Weights of a small GPT-style language model, trained from scratch on English Wikipedia: a variant of SOAP for these matrices, 4532 steps.
Each number is 128 + 32 x the weight over its row's rms, rounded and kept within 0 to 255. Layers, rows and columns count from 0. Numbers have three digits each. The size before them is the row's rms in percent of the matrix's.

# layer 6 attention query, 192x128, rms 0.196, rows 13-35, columns 0-127
116:153114079080052140071119129158180071135080130137096135098103161127161160117103081156118139165173105131111138058159192151109152129157093141179072137124144158137175115133130094074112178098153114153190145131137133107151169123135141138136071121142151122091180129179130118122113052150182121135154142144061164111145182117178084091160172104080117153122154183146146131102073132126136092130098
109:111168108175170136129100171145149130148127137135146083185154158176172111094069159127125115152155116142166104160108123101165065106110125105144108116139095088080160155100107126149131106100171120157105142134138131140097066094099154153145065072103128106171161108145065104090204121107080132174117146092077161147086172093125085129145158122098127126116171084106138115183109135248131152088128
117:179135105054114126191109129081131124175213128160115117080136142129146162154098134121113116142160108104083128164152076100157157087119171180151087209112095131121160128137147105091074094096160149120160099154111093133125077127129142172091083168111114165142136080130193113147158136189147184125137126155144151116132133174162109085154115099166114155088138073168189098181164120177127108139111
109:127145084088168100112088113115103157124129181178160138135113156124142086171169108142150134135182156127122136098111171105174155124164156117174098132135148169088108088122146161119166170087114170185154132105069172168128136167104181094117106158131119091177169116175116138131165105165073090098101108062148034124117094088143057125128138109089159128179172120134122123103187140092130158068104
107:158147117178110133131110171083151159149137157082090090195128151120025140177113099150140119170144111098139139077116159151135135100110146155120128168133130178156174096122149138147075191090106176154147178099065161153158138158103145150124107094133131103092150180154166122180106157171168171097141167167139101071157195154140161082134117108171137073122152097127146120087129089094138096118176
123:177135144158124153109127161081044139156131185162110077132132115155161170129137174138127139121084114069115144129157116129106079177150127100132103100141134087111130164138124117158173088148127121098116080137079100114121191144212132092147092093125110152097174094136142189150133106128099156135085181105161103107146100101198063125138124189090216154136092099092090093116068114148106152122129
106:149085105103168151159122145169093108117165082201091172155112136117092171121133163102082155188055166151211112082105105123136133177119133111130198064126140078090122095153084125139149083111072101080161176146136131090085122153126148100130099155180144145178119149136111093129105109125111123144096081174137152137159122114067083062116123124085107175168146154138175112125135125135084141126119
106:173134137073131115120126137121161071121149143132057106115210120129183146177078112118132144132162098154178168071149111145151129102144152146131131187127137131170102087073099081183091108127119169122103099138178232146127159089069170170101104116169153191075177135133119129061128177160146136131125113131170177118151143151158138160155123131107150105172102134106136074141160131129113103135160
115:138137186073134136193132117152115110137140066115146160129106146136220109065159138153188147146150101072071143068132177098152179142155144161131192113169196090142137151109095153105077168134098167167143152174121078091065146140175123089157112152153114121115141168140104181144090124132118119087133109147103107079121142093120162136184145153093115089109114116115135191103130127172158142133099
115:173166117140112143147110187092110112108163075065119065088114178084093148121125118050130125143106094139081125127156159121211103098080179151131131159118122121090175147139105069078103169174129106143121115103071146107093086101122162141069155136148119088141054174141155137138069101113115135137121139160154185126109124081138192110158137138056141101129129163091134128096097117129093095163126
117:162139113160112139143131133160181074121107114168097123179139109122100144059061140093161113112143148106122131166125133108147147071147116109150108095079143134121107128210138076109087112083126135049112172126114094084115088147175127046133078158121184151175150135148125059167159167159075074167176151094111146126169150115140079146094158130147105189118138085144099109160118108174126154107129
096:139147042148116152136163092070139136141123125122183121110122144121050124106114116114149130152156182142122147161132120179101140107149135125142123134173086162111223175167089148124139079145128155098087112127153063137095103118099105127143131169091131064130145067131141145148076182099110091042113139112140101135090097173169123146101148147115169079114109070080143169134168120191108179105116
103:071128054091135117118120154124130143081196110102193141210170120153149150098092104166092166086089120160163129160112072086103080152154185173111148062103138132133149126136074147124099121153117155141085094128121173168103140088084179158126157141132101151125091159107182172155115131149082134183157144168146189076100156097153162113163135141114083142138126108142148106160148093106080096132111
120:075133110119134108142107104153108158100169149152161125110094102177113133131109118100143128156066108082100168136139075119079116126103091132113134134174128104080134182105101146124086147166138125083172052157143111126137069149157119079184123172094164106172210134176115130144178118136104161101136089126095070136103103096111126103101140138089115098135135159079075056133132117212181184078135
129:107135163135095091045096184145141108147166141173167180196138130112154111165164129098135073162095122177128085135109119106089129115205104118173051165123125101133067179085120140168166113132133135115088133106133109120086113128156121093090074116092132177177144152138187143160121132077134129140100144120119107129187156149095118210086144103143181162112155144136096181135119131128148169080121
106:100128159111135091104149097116119203176123118162169131126097099134129184154073150132233130107144107125091175131149158107115107129068100159150134152154167167138224098112132104118108137101163134139100126102114116112137198135110138223085141121132146113114107071189154131132108102161131126089123115083147141095157122104101163152097188147108099118028129174093100145138156135156140089147127
117:155167171149123109096103101157127090099158145140129138122134159135064080089077055030096178102138130133119140182151094111150131102116162078161169124095151121192180089114082164101170134109141148115180097138118151170093161112114143146140087070171113137076108129174138075108099170085121114120179187139105136137094120109100121163136128122096111182110123142165131099170083110149072108082146
113:185147104097071164145176128078077154192206127110116168149176068128111156109143200113139197126139116145068134145116110136131135096187143085136153116118090146144124051168155158133173137160065141087097103152122138130139134104114111150141151101143100207104113151089114135124126165127129105105096126152093115106125149168141149101137126162173185090200182153100141112136155111082171090143135
119:164107113088126125084144104132134136133136203174085136106100140204132075121099142067165097117184153164121080137179132172105092174186130112141095129135095113093126136154106129174153076109142156134149134134079125124131151155156183100114142112126169097094098123098100115117147075178130146131140101149148096174178118079107186049164127095077107059115064144123104137147099170157139176081126
093:110148127121087126096126175128152142155185152140079107134213113156064154142114085126154156004128130153125146133084178169052080119158119038180142140103118132110161095134113093151186091107140129112138100154136117099134119110128141146076119088134125116120105130142111097185101158082157142096108111128134124105126127111168172139170125102079099147147149130106139074124147137094214122074134
107:115101083117146101132127110101142151095115128096139116172083083172186098145114103155153126178136133128123076160131129108182119156181089149178125146073128174139118107132161124186136075100162161148153126156082136069118112154110162121146185236131132110154150056156142140143152118150116165098098130068149134154117114132202077103107132114103159102184070108069092103118096068130084126136130
085:110132114023156114109155118143164133098081164074059158138116131141128058101138112120102144124154153134086110126126209121122161120109078158106124116118136111114135125203094150152159144106157176137145204105161109107108143130060153112065135074148045147154085177088066134089115123138159117147120153132156072120078148105149151109163052103108078144134127128106106127151134117104144108115134
102:151144112107099130068173109129097109204097146155123146176169113138147157115206181122134087086107119099130164146153130158056115137123149116132072126149105100140121117082123095123196108188057104118163138060071111166141126105137136098095114122160107130116083148123064153088107171113162109124139159162185140135109110134143141181145188076105144176133170145145095075147159085119173140165164
# layer 6 attention key, 192x128, rms 0.198, rows 13-34, columns 0-127
117:149083113035082125084146093143180127152156145117127110069071174130171139103160105188094118143143062149141102102114134127104147095152094071171099146115180082102170150086191130105109088101147162184157144105055170119105114169136120086110140108150158195117113074112138117125137084143188134085135153123122108133145170141133096147101111083107151117129149134139169157163100094137162098191126
111:105162106152176159150121158135201145145129152147149162121142085156133120050159154110073135131054120144109122218132087067144136119108086101108126144177173161104136104147190177121154115127107100102204145172144115109102104091151133079112145122094080105210133108156135104133186142146130155201131154179117124146128114135128082093176101088157083160103178120113124115139111130132078099106128
122:127115124176059185138092122126139145135164114146138104084201167101077171137153097143087107124155142152156126179196172038102157121132158138137086190133106159094169078123143167144087122086172107116140105155113141110153075091131168158147108119067104153080093081105152120113184127127137134072154117156136151113094146079102085108097079176178150121106110137142119154132163160142126115100192
105:139071093124130108094157108152137081119110163104144098200077142143134109140108144138165148112117220115164145115129124153101117177130146111139119151116102153130078127123066154075183153084145124112163159126081133133139113078148134070156173159089090117162125127109111140069168077130117128134151139085128047173086138059129077165139147107155117159154122070135150077113136175045121156087089
117:134167091130095076118168095115129099135114157037087123102111147119076082178115120117162119109161150094095112120185153126148118079152146095156112140134095126099165115132184153144143100107118209136083145121138152149183077130127123152105158202144151149075154096190113186103106117145186139137104058101132106111136172131216107157109082103133171119157099166145100156074109105099132137163132
123:136131080108199127101103099116080158093120151158181135105099118106167193087112161159103140087127117131088162116126099123094115145135120140139123109121116062140132143091113129204148160118161102133097080183103139131109182140166126078121133138132133209117089126158159224129183100112103147164079065144123085141120102130119088146116074134117162086170124134084125100169059105147075157085156
112:116070156114137168140121147144147180140118096165124149100089166081105142160110134155123123149153140148164100165136125140172067142109124081136127084090110075146142147139162183145152116178131091133086095091135121121106098104105189105127101149204096124072101102103057103092101109124036144169171120213139162177092090135124087086155104102106091117174152133087145139155116151134133095106056
101:147143108113080161140085155102135138114177130128103134115099095119114104154140175117152143163109094150129154134195163101170117161125122179153113122105073091122076076100149101097099105129154170160120063101061154105103162093110162111070145137115094115122109111179178149164157182144117118075083127242126128132129176122142168143141130138144088119103162182162099118205151161090182094122155
112:172128141105162135140127164174110106060116091168106121136088060189180050129162111149103126117157101119189086108127110106096121144130129112127115092098151114084064167056108170098130147091079173178097177181150091116124167114106144129119124127181134113075124112088150141133161159123136080154133105107133143108161124087135164152175097151048182122125125135155099151092146127126153158159054
108:169180135042124062155124169120090134126187103118131102104106115112157112180108072090089143082148113159124133209136141087195125133071121179112078120174124141148144134116170160160162144122122110120084126127080155127094147077091151118120179137140173138145092162125137105051132105159186160069116149100128133138139106090121174120145132096130189075119137158092101106099161148168084167132150
127:140159142150119142142088123107222134130100109161169146172123123105106178125124066125137085112201096157185183172105103104143161112100056082133090114106122144113134134162156129127112147059169111082100130149183130128124100132116092111154136150124142108113148086158132071169150110130072092165108155094090142114099113138161033152112115141154124217144130143127096077181159170162116150131161
101:118156113155178180113181130097145111150127109155169092119062088158183130084125132082127174124125171113206192135133116168060135137109097125059154133140197172136150109125116147076152116183162134142092137093122128125094134092121096183139139195108079162144140124153159166107057174137132116110117136070171124176134111162119092131101110139124155174110131132158074138079152148158125152164176
107:106084128170158141120200123115169155121156151147142161157153088099108136125151090116148148176073104137079069174124104154160108195184173156074162090169138103095148110112103120140114107161126194166090100132116098136170121099064142178077103138141127117120122123113135103083197091127093132143146130106087162106148153128094205081184099151165123107112170199148149118191102145121115137110153
120:125089150112153169114119078180147159122130105188159067116144075163132047143129093149092145161090160059128116104114087133116124135121093150154188116145124130129149135158159146151095173123120106150123155139160101091074110117179133134139165222200142091135197096144123144132158088164134091119151094132149114100082135043098111107104119088153120147147145109150092099183092123156156172092179
125:095133085168099081068098132138118125171151130110139148124117137132126115139151096105120042080127177063148094162137040118140129111160107118144072129145160144156134160133090153099160111128131101096110099114152116092077116123128110102150048105095147134174149141105159109149141186074095158103108122085141056111131153173092142186122163104147140185139167125144069185158085110125125103096045
104:118123124176101140088161099165066136174132082133188123149148129122146079131107148115112132047106120111168115099135170084172168102123124124139150141144174154178176118072142098151099153120182121174169127084137113167119119055157147106073109153176106106145100169136172146134096096150080113095179075100163144174167136158103140177120174140116153145114127181081192101146177098135092151162167
123:119108212140121148114090165120147087098187081123149101125102116099135142167117072093121138096115173104069141149154089092095157120147124138065134127127044105144143111153121179127164113111145114090183072144103074125151123107125094053144102166141116100171091108145166113083113179149099165151154140139120141218131159105111132107127153110127155164045128149141189106137089113177170110129166
110:121095136146123144165128134154135095150105202102141046099089132115102179140133146092102110152099152136115177111154135142144111050116166114098129099088137105176076059092132089158153128147089185121094097124112116114081178081151113131124157149175061156109135175095131134084108178116082092137137167111112130120141140184154167164133145158175124095172120233109103126139127093113169125181113
121:132124121152163111125167061190111082130154129162127140068119112156143092114085106087119181137144143172156147146138158110083120141196082131176134148104112122127105109150130122159147053130171144119196135083101132112163151126089189062139128129107145090126104115156054091165158074170131112132132097143129051152112098141042116050143135114101123106167095140141111140127155126199089149110139
091:075109089074060174116161102125148130151131117177055121154113081145051085132148125144164139133126163213151182152114140173141200130149136099188100108184138111133156163139206143145147090163183113153184146115121130082114103106106131104149118125107162089134178125178109115176151110136135109094150145149147132072059092133126163087129179104129148090140118141119110097146138138107122093098161
099:105082127142125164074128105118084128101123088121155060092134097126096110119139128151125160124118119117113076089143081049138091140145169132147122127108160214057209128136107130124091078089123144118133165115114106087134098071074165136109133089160152129145169084177133176115104126083143136134114097113117078182151137090134103135167142096157131169114143127041124089081181098080105150130077
085:151164172189121161163157157161115209126167121097116122163105173147075072124123162097112178125116190147121113157135087123159093127175112108155143161195114165125109087173167176158167164130176156140136106080138165180106148100165119107095089096137140156155109107113113092138111161151111154157130192170146088176129153143111203184166136134064109118148159129114076104145098174120135134157094
# layer 6 attention value, 192x128, rms 0.186, rows 0-31, columns 0-127
112:158127159163148099110136181119112108124123131144106159077109132118139098114157158153148137132126084159091062090172096091108108108157052114124164151182151141176084169127075113148053147119166135154113097123145207110100117138075175144103191101132094122146130203172139102148127103053110147191118112150138131133171189104111116187104125148113117123121132147186179090111089162181146097120143
101:157152155098061116090122161141121093102072105174116175144147110157105165165118123123189112144178166105156148081130123114128087100163094114161101140079147106152129121095105127205162085113163098113124145150087119119133110141163102130191112138095126163165130178146066071085183095169157142099158166137118124130123157134154139098156093127074104126146093071103173079119088099159054175186165
109:132140182169039134152134148104178081105148104133101145155161150096119108125123123107151128156111172130134113147137165072149072151168145126080130149125129053103159119136179152170099075100179163071093147086205139119131094133161162106159115109134137130162158139155079126112144119149177187099157188088124189156119149078145156160147113136116074127140064175165093110149126181177118145108111
097:109128108156119117132099100141147077165132154114169140113130184104142080113093199072129129148112141140135119131152110118121125075183105139152126182155101126141121153125148104122057113116134082137102075124184154153133129152105116145062084121128111155119142094089136200086170146129147191132127137091095100151124165123090110198167088113149145107067107148105133167236109174221098153114111
110:120093131149144142157126117148130091129157149112029147119118153103104153155131188075108112138121184148166164173135089149095139187056139144132152118088093138137110127091141110078107131083084161156192137114158101132177117150132098108209154152195163099108101133069152138198136118112087107153078105167153124186167173152136127133094194126099109160157104148126129134187134117101081121166143
099:179106116047156189212128134084159150122076083108084098138125121156087135179158150150181107047063085115113138137122093133154140174133111156110150143157130140179157134168129121116141170142156138150077162089144123101148146131140137092128151142151139105104119102083170137125091122173123113091094139152102110174087120154101155127097130134137204167149121126072114054138139081093090136149051
105:087124137135150097133119120062118092135146154145157140089137100157153173183076174125087177174114115146133083099117112167082162169154133145150089104112065149096085128119093115091106089143117150076174168123095135122167165175132159126149141147092146133126141128189151051132103108130084187161167073165151183105132096189087088106139156137082136144132159172174074077074133096143102129159134
096:047161150138141143159101032157148090110124144162093118129156156144121144111156159140122116116132135060100118145141099076138197141116124130120144112147178160140056117082196014125122101168118181155139119153149123084078142132175107120170162143161113095102151129206125112125119120144094148116116173145136126160149161090090105136120132108141127131117131156140096171196110129153062171134085
110:183129140157104150120110100120146143103162158089155079115057129102136155154130079180190160115159130176152146136130087101049087136153066151112071153095145069091089167095141130169184113128136081169135150106161181104134118113130189125129212090122160120109125179131179120084113085150171137128153090180133139108089139108123134168118111114083087141113112152131136154080177094136142113073144
101:109160068135155113121103075141164202091092151129109137131165106154089080131053108160141119127169127102118138172049049187077168061170139120160110121157104098092113104096099117155121124138163147130180123115114144167167138136134106128076098177156131121173108157195090154128146118081106150148108138147122144131128178146153196162134156184121112165160090103127087180146158159142098097130152
107:109153121160149126062163106123118134099135158124107190138120130120099087094151132123097121162093122119125194098116131144174094131141088157090165114099110187104037159041115112179142160131094153149142080163131164213134117151107177105158125114108105144108085084146132142142130113137104171141068160124128133107100173087133119114101127163063127170199136157161164170198105104102152120177160
106:148142135103134104116073167160157075188084060132138122139079167111129087100100086128140117153102139123086119120186143098103099105155065071074104125130156156142129113068091111166079135118159121093162088140098127068124154107171103138127156176134122137113137170157126141176148072087084169165129144110144154131112146055160124108101139102113096188142117149172097163098085177122071177106190
115:104151117124124104134163069130122153192159087125219152147112162110104104152110185133159116115133093089155063158129091118066125067160118095114084135066137082073092092113102133146135090133094150163152089151158106101206137114123133116166175151106167148134155144107118138150180114106098080094092116129145091068158096118137069092082176140105146139159134092147186099131165096088112084112113
104:091085106136149150110120118166147157136135137148125184079183154102096153151117100092134080109123100133139110102132060140047176116110121155169095194085120160149134188134150118127128116092130143125116134113153138196155200151131061174108187143086129106129099104198159103114113124176130151127129113184119114161118096130132068152203122132170160137132088180113145090090140093169187074134120
092:150142147106139171104086144130141141138172132148095146106112159154132117157135077133149157120188136165079113196164140163114119137133080083178119137087184133135136157165127145142154157102186157112072133155168167140109200116148095095122112113120117189118085124084176089183155113118140138077123099083162052100093101079114099097108100100151105114056145101149115147063111064104185130099090
102:139120087211120153118147051098008144106198108154116174144142139148156124122139127177080149157131145162158096129137124133095130142138119090135124098173110154119074115129114134100114164128098142191130095080120113108150180154146144116160150161076137064176112125137140146146143159070121050144129102155067167123150081123125090082139190169148123125156161167150151171106107152142134087111150
089:122171153079100112101159129154137118123172132091056128118137169164141156078116162082159112063048121152130131151100200127138129128095142191133112132138108071120153137053141179114129160116095149169143184117079055161176074152159160092133137100113130136144114148140112151100151100109116109176160143132084090131117132122122118095112105117088081141109147087141164170103070132187075137187172
101:151138102107085118118124118163074238169132157154175078071108145117122087169164113150162144142146074093117138169099087156113130126087164113084086134106162088130151168139113124076173156143157143102116110119161141099097156113109147124119071106075153130179120160102128144128035139117159087152201112145120150164107190109159076119184137112135111105076140099129101159091145130156186125129155
101:093171166113100081122166119149106134093137113154128150137103096134118107125122167179162135153127118120118118165090075114161125123139098134068138081181135103167108152123178144111050119066101076151112160082076113141196077161131167102151113087103135162125171142152068145061134120144111113141120133096174077167135136157157205108089141128118150102146240146131161109119159165171119133142167
097:134103101159165130139115176186078130174117147150077160150112186161110134163080159120140072144115102104123183092145176128147110135079102086096143113158092055029132129144101104065178147137146122164168159161129093096141142113164156128150157137066156096091102131141191102092150150146072125116158069145143079092126156100140110092098145178149090180144125147130101152160133137157142170140094
105:167163126090113139080100149140143157138126146092117096091177145060097118090144158120165110112180132122103075180113125115175151091186153133193097139098116127120158138142090188165121134107170129069153109129133145122126157099140126124096169131079191152179123136124092116134140154108202139204152059122148149133076165124110150134133086086173136134172121054104094191139081181152171115116127
128:149146134126122073180120103167140182199097114112200118151129158117122118182150131182198107138130165068093159097127127176168141147095150180120146180140123125108128136133121132100100154142059110126085090165114088120132139157113080110123104109158115100128120147181100156032097136161147082085129171146118092146131111161112139173149127098130146044117155131091141110045184117154148093117128
098:164112067067141088160131184117194117124070111127102128156100091146147153116132192089132171074138124092116130155113071101131142109118094098139145115154138089125110072130119117066168192140124111126157135186069178105114193124165111120125159146134114179189106124148179095160102112187140130155118063152120147149153172117138147080148145075124164192130122141114121134140096173137070105129186
105:132188102065083150104104067138115127146112087063148130126131106125141139121149156114104138088100182157144186133150136159145140141149144123102087123137129176079065088128126191086115155165145118128140112116118155139129134097097088074151121155150173151111052165102128153121134177135142133022122072144115106128144085089100107075124114164148085172174080127134158159139122116085051113186093
103:095236127133193124159147115135176197084106098161134090101100152116178134159077190129122123155174159117102120100149163146127156152133121124104126134088155131150141125138165152126089162133136161092072124128127143143116073160131082114109092154104154157147172174207116148136116156156060162080208136141146162126112108150142086186072118131162110107160099139100149156115144070145130150072151
089:084138128163123122084109125146132136130143098136110166125170073116184131099170129136139116166068080139124130135133097142106089094161143170165132213138126129116139082113128166173126110104152151148152148066089193136137137198161115170122146144089150183103104109166149108145107186124149204150106121091080155093178092115084067098132121154138126100133161166169050102163049145151102139165127
110:154103077083117147150110151104122043120079160157140156117138078139181157146169148084146116131085107117123179099070116129111097121081138189168098159136163099124165169152107114101130135124110091071156093117099120145171140098166131193146157104193131082095180127101143102069129126163142168192132107139158113123094136097133179172128169110080081154110106147177106082097093087152122158123071
103:131157184155189102120088081161145103121168179073147144169149099072087135108146161138161072106150167102177102173102161117077135120155165145122096098097072118146149095101050096134106087141137055130067113139108184123118121121158111174110105123115133152155141067131100124138092155159121174147127129091127142148108166103153189161189122077083124130146109142178124095107131194117150112152177
102:096105157191171134149143147152129178172111178121160171181089129109144156138131151078108133144141130141144166106147141095135148061081118167078098107128169124106044096135065155111104160130129138153113053171115142151084114174059073086137131099145126087178105142125157154112157100121116116135159150069072139195131105091105132141087185133097076123167145143136162160150168093139127078145149
102:127144108122123113124156166139121127080098128167162107098139084155182114145105113126168185144063120102090158101136156101093054121059159152119117116132172140122122124073173108094149030118111118135167136146072098128130166115096115140053111078066119143117186161145149182149101125119126156102135198160197097142112118150163153176131172090117112118163120177145084132149127068142108102146164
100:118070132117070115130154153148145097167167105120079222156158143132149137124127158102181142132096116101168120126139126110132116161121117120073119153135090150135181127207144166087144157152063149112148102098152084102194096152104098084242154127162165164127118128163155171113147109105150120067124106140130100116095111137160173100153107219095116070116135155127146112113138111165096108156155
105:143114086130109122095139134165125034113114099141114139154133115159062135161085155057174183117110141092120174167107123146152148118139126113129156138161158120090162119133117122119078053154147138110168172173090079145149055136187128147142140130131144142104142112137103074118130196175121120141148161053157149161148158147098122094147118156135187133130120118123147037160056168187101121120097
# layer 6 attention output (transposed), 192x128, rms 0.165, rows 0-31, columns 0-127
106:111134126112139073121164074164119161172131135139144169164172145100092142152149141101131108098098194170075165195067164134118153150155176111133162131209086095090173094114152152150153104167189127111161120143098077111120127150128118148118117153139088114126098116130126071145150118167169130066135109119085083144121103094119144049101107101078182170168108171131086137074111089128152126073095
101:153068110092135122141128086106088124110162133152114104181090109131098143114130067147102123177098171138180120116134096130142104178154068240101156161145095148148133111089128169093099134120067154173105121126171129113165161089144125088122123122139123094151199057143151188142140123128114115129129091118135131192079143142070124158094099109135115052094092148126123181089124078166114093132079
110:122104105069136120165108153101073134177089157171141163123115079171114151136161112161130149111132139136178130099127071128111084188107116144141140095112116115141138147070162106117179128085119147127115165148093078116088079190121144066141139123090126094084138097085128152134145108086117174165052081133136066112124115126098116085074170201168161116151047104132073078152125116075119144118119
099:154119131087163140157182117138110117104141166075174125137162124188140138137180070143113188065147110117120162117175172129107118170079196108107163115156158123135135140133184133092140149091084129076089145082102145138094141176201155114130158129101099139124142191169106104135061090158153140155145132182130096132065103126115177082137158150078083130128123159190140101111130095076104144087098
114:156105128116089111133113128143145101139115126118149146055127108146147161179184149210121158130124061103114155096162178128140152131156138137139105196114151113175098175170141136157164104163150080132166107175075134168202099156138144113115084124080128128156142175140144107074166091104158118133149125058130114128105100130149131076149030118142192047115170100146149100156089128153107118131148
102:130157121185145094063116163166134102170124131173174185114116124175195116130138105148064122135179139116148140154147121142078111174152123093090127141145098069133117167117141142116109113113114130124147144112158147127157144173097058086124108117107196075167106163137098135093185124112172145201174159128162085134096141123172138203187060094118111157115149111140170180163096151169156119111146
111:149140162127090098172111131142170129146152032127157140141109128094138229163188128111144083130121138124119167183123155064176144152143118155118172135132179113092141104156169124126167109121155124159084144068071176088139096101131134073060122135115146079129083131137170156197149131148154108119122167077137171153141128124154074106132082143142102137133099138048174120100134133101152129160094
105:079125096124130164176145125105108131161121079081128102125130160079140099159150158206105117138106133162116130106108138174204134136120193181147105116071113094118119189152089130130079115122145107106164169094137106116147108190146095091095036133092114155140140129118088112092160123174110143197118110108089087133119101139090175096139060122129117136156163104118201143113133119061071084133141
106:121159118077122073130128152126156196082184143155177153161192161184081142158114089068173112148111151145119168213052142170145115118168128146144105157095140122136184102145113132121122096132075120118138121096146115109162156177111134085102134119076102117127127119106124153157120142084070068159136122194127105156151073136111089097112110112159119114152120105101093121220136178170160130118143
106:121138143117085122180162191156159138079183104132096127091107137074141113113225093109102126136189140154069109110137121050148151140113090163140088122135120148143137093165127171142153177135140085110207160183135133113124133194079174140168153078129188137136170136122113138117142107166132106122145132159089083122076172109152144083129121117164105087171188119114151163121161128152083174140112
114:099130109120135151190151107141106140105064108112108078084147147105091123148110144104174130119166142104109180119149163158100155093076172128127054181123128163121123109102082150115092180153158112130135122109100132124160109167157119145165145120084148044167120161090108136149115190165129133037164072103146160171133132104123153076124138075148166095057071099110105136128137112157087124072187
110:150115120116113104146135105111124140136107189204140122118095077070068118134184161134080110060107111170079186122135111132141168136081168149156199145116161158191134067131122136113153105159144168135121130158141116152116174163112097112138128106166074162128070095083155121086122124131183121129145091142109152159183105179117159095108118124179083180149086182087158151096116103121070096106118
105:222080123066157138150125097186060134133140124095107120115159158117152153150133102169085125194122111126100089174087151140189116129098124115199111152127094144100151121124077124119154106074160086139090110134071165141063193126076176078159105108184114101152101118125169086114110133144123107123142128103095161153113167129131158148142092144106119089081128179081177157162102100129126126083158
108:165131116151096090144141164158101167064138150126124126156143077130156117085116188149129148103146178126168148182088191088190081144161123104119145072146149101091068052145166133123110118136082032135123159101132176153161143134131152064098150080097156129147123163126060152153183124177143068128114126151163138129115096075146075153118084131086142104117127103114126108104106083111109154128138
096:098146061157169118117109158120087197093125134124153075132159115118084119093083150102089140096148145139146122137095132124089170089131156096112214070168122126086109088163121131106163080122103094125133095111113143115162105086081126203134129056188101143158091093089103152086129189084104120187110130144133164101150094123080176112158122156122137087096073153134141145182138120116183113142087
105:157143152123110085178086142147131106165136126128134137104121177111133154150143205108156120148088109120062160184148157112190118089089134150064077189135122122055163145106172105111091123129135134119096106139106132180083100136119179143115127132155093205156130091039144086151138185148147182121081140133106158117127106112112155153062060145110130104119131129133142098101193188148138140154148
096:125102151089119172152133151142107106118141138131157108162112106113084177149178158166114154165127128110138158056157145214127132135205102097148127202153118183123155097080148168065146089130117178147063100143158125148180100090109156103171138176110147114107120144188120105067098139149143102082099097107111108069074144128115119122140116114142137200095177138140075096168153116081119094155133
100:128169144153140133134151163105132157134140177128152116161128113110109121128080142081087125089110116119127135127111154050144150078130129145105088079154151181147154126117121202175066076075158130148147114126125092118088132055065131127169164130155139146104117149157147116176153147161101017177132166145142103067147137170101123143118137150131047085138086168118092047161169140138148124121133
100:137104092063180180123098160149113127172170115138115124144076166148119082140184095114130124196089127120138152074139134089128105100131139167174066186107156080123121124110134125083125109153138154156119134056148124136120075116101135110120114150118094114131113097176156103197144069223138097095127084196126159088136140128150147145139147091111142135145127097161132128135137140088175164032078
101:174205124199095180130136186088082118130156165119139099135154122098113164152157064133147168087146116106074094152115146173116148142172099160078168192106110174105142115199117110123078081173130123084084087111118123151122087148079109145088145158140126148109111171125173116134124071179195129112168123107111174115090160144115153122100153100199142093138106117105127128106104140132156125126192
107:109095194113124159166117115168147197111095149153128104071103121088135115092100155086082157132110150166107079116122197096075107171136107112096127105157114136158126110117089153130171132119082091113113141153164124109151129177132123160133126129211117113033176095105125126145164140096089092111149138141085042125089068132165126110145161171124094053114097139149103112157189097093138118157112
120:130133091126151175095118121202161113111124150194124092188149074138147127113105066125035097087154110120156158116120117143121094123154149095153112135088121128125107176179155105132097109072162126120129120108139085153082100111139210117162118184109198126097197091133122108163155082180083118107169178122122154140132162103152130154077118134094105204167149145133149146157109104146158146073135
102:133081141143092147090104089107130161147128083178169167095116110059116163097102145143107101110097152115069047099115168124147105088141108099124140124129097165131101156094135164109089166160118077077153125152197076133141163125107062089072090110102098091160123185146145107134105105109114127133109113061139076125164086143126150166141107107162073124113132167159164179153069108143167101123060
104:135147138161125132126092169179122078085102176074186059090116123135148161166151141101068126118094156087112087177189125141179143116078111150136177130110102102148175151086082098108095184158122086080128164136160099153154105109163142172170140112129113070181141112135136154098118154075100122128108136120124148157099101145150155155080112101196200144051149135133126193158153115133133142141157
102:127147185102156196146142109090115071103164125149112199133108148105115100108104062136087071076157119111140100132121107124202103165129211143120101091075106136071113102118066080107189096043111123170161140122114114101105143087120126189116129111094144119082101113073110129084149068190140099181147142116114142144155102094163123085142123100140129125146111123142107147157114133096120160160105
092:118076157127103108214124107117175137139158173123170146102130109114105115128142165141184119148094130156112147129091145165116171119059154101122163109117133093115111122104126118126132174103114113153067191141083093139130101145111131082062202184119110072148182120139079140145143173123178053088094142148174153155070115152119114179169102177142165155098111126085154184091123116088126170169128
116:096111120113061097042115149092159170140116160139135055131161093152083155146131122103180138088141128130144077128119115141157144170191063075113140146114134153202120059134110124117094145096114162111111099122072085099132094127135113098066079095092153118153089106128060104167116095129142136103114135139127084167132193171185124110183075117133138112125161131163203119125133114112129094113146
106:118103125121067111177161134130142169145159155147090140071091209148113089105130145121153114135156121109018105129147098102111127165168098080156118137169175135108085152123111115091102103088116104134188098119128116113105111157180170114163110133140178128103199120138210095150127115127074107139154110147114120170159109140142114099120145197140127108126095098116126154102095057066079142096060
105:208165149190158163137119139110176125156082117127047106115184153149083141146116108091142107097143099136134126115171158125178150106121186108144118155132074163157178105099147111121122161123110121127136143116143095116108134119126178173125084107092140142099132213169162103151143096103051097115175109150081147140133086121112178077128112181125222180116111169113143106144133150201107154122119
103:126103117110190166137127155057155104099137134112136166160084127114109122081140127146145122087120118159174119153054097148179150117165078104125116105099140135178115134169136083146147152129117195081096185146146130102104054139133160091113106142095100128187095162098144090142148140163166119103135116101118188121101141166119016075152127124105108181107150115162075089140127080158115144071082
107:170132106163150140101140135112097101136060220128109080109133134184143144166147123122151150151078099060164106131113106138148129151096147154181160204147126132091100125086156051130124180119158142143106050182115077138162105114094135100143136121086149081102135079136117148116104080141138117110081114129129124055147174098156092131155068096109097121081138069138143104101110130135179151077100
108:130172188111160144140051163102153124186097095139162077118119066093147175102121119169125136218083076121135090077124111166108113154199093129113145131131150064165126161135108131127116142111118091083106131126127153180132175084171143085124130116209139168156096119156141165192138095129165147129119116141179108120116112104136155107135079165117121132137099118121140184060097126086106172126084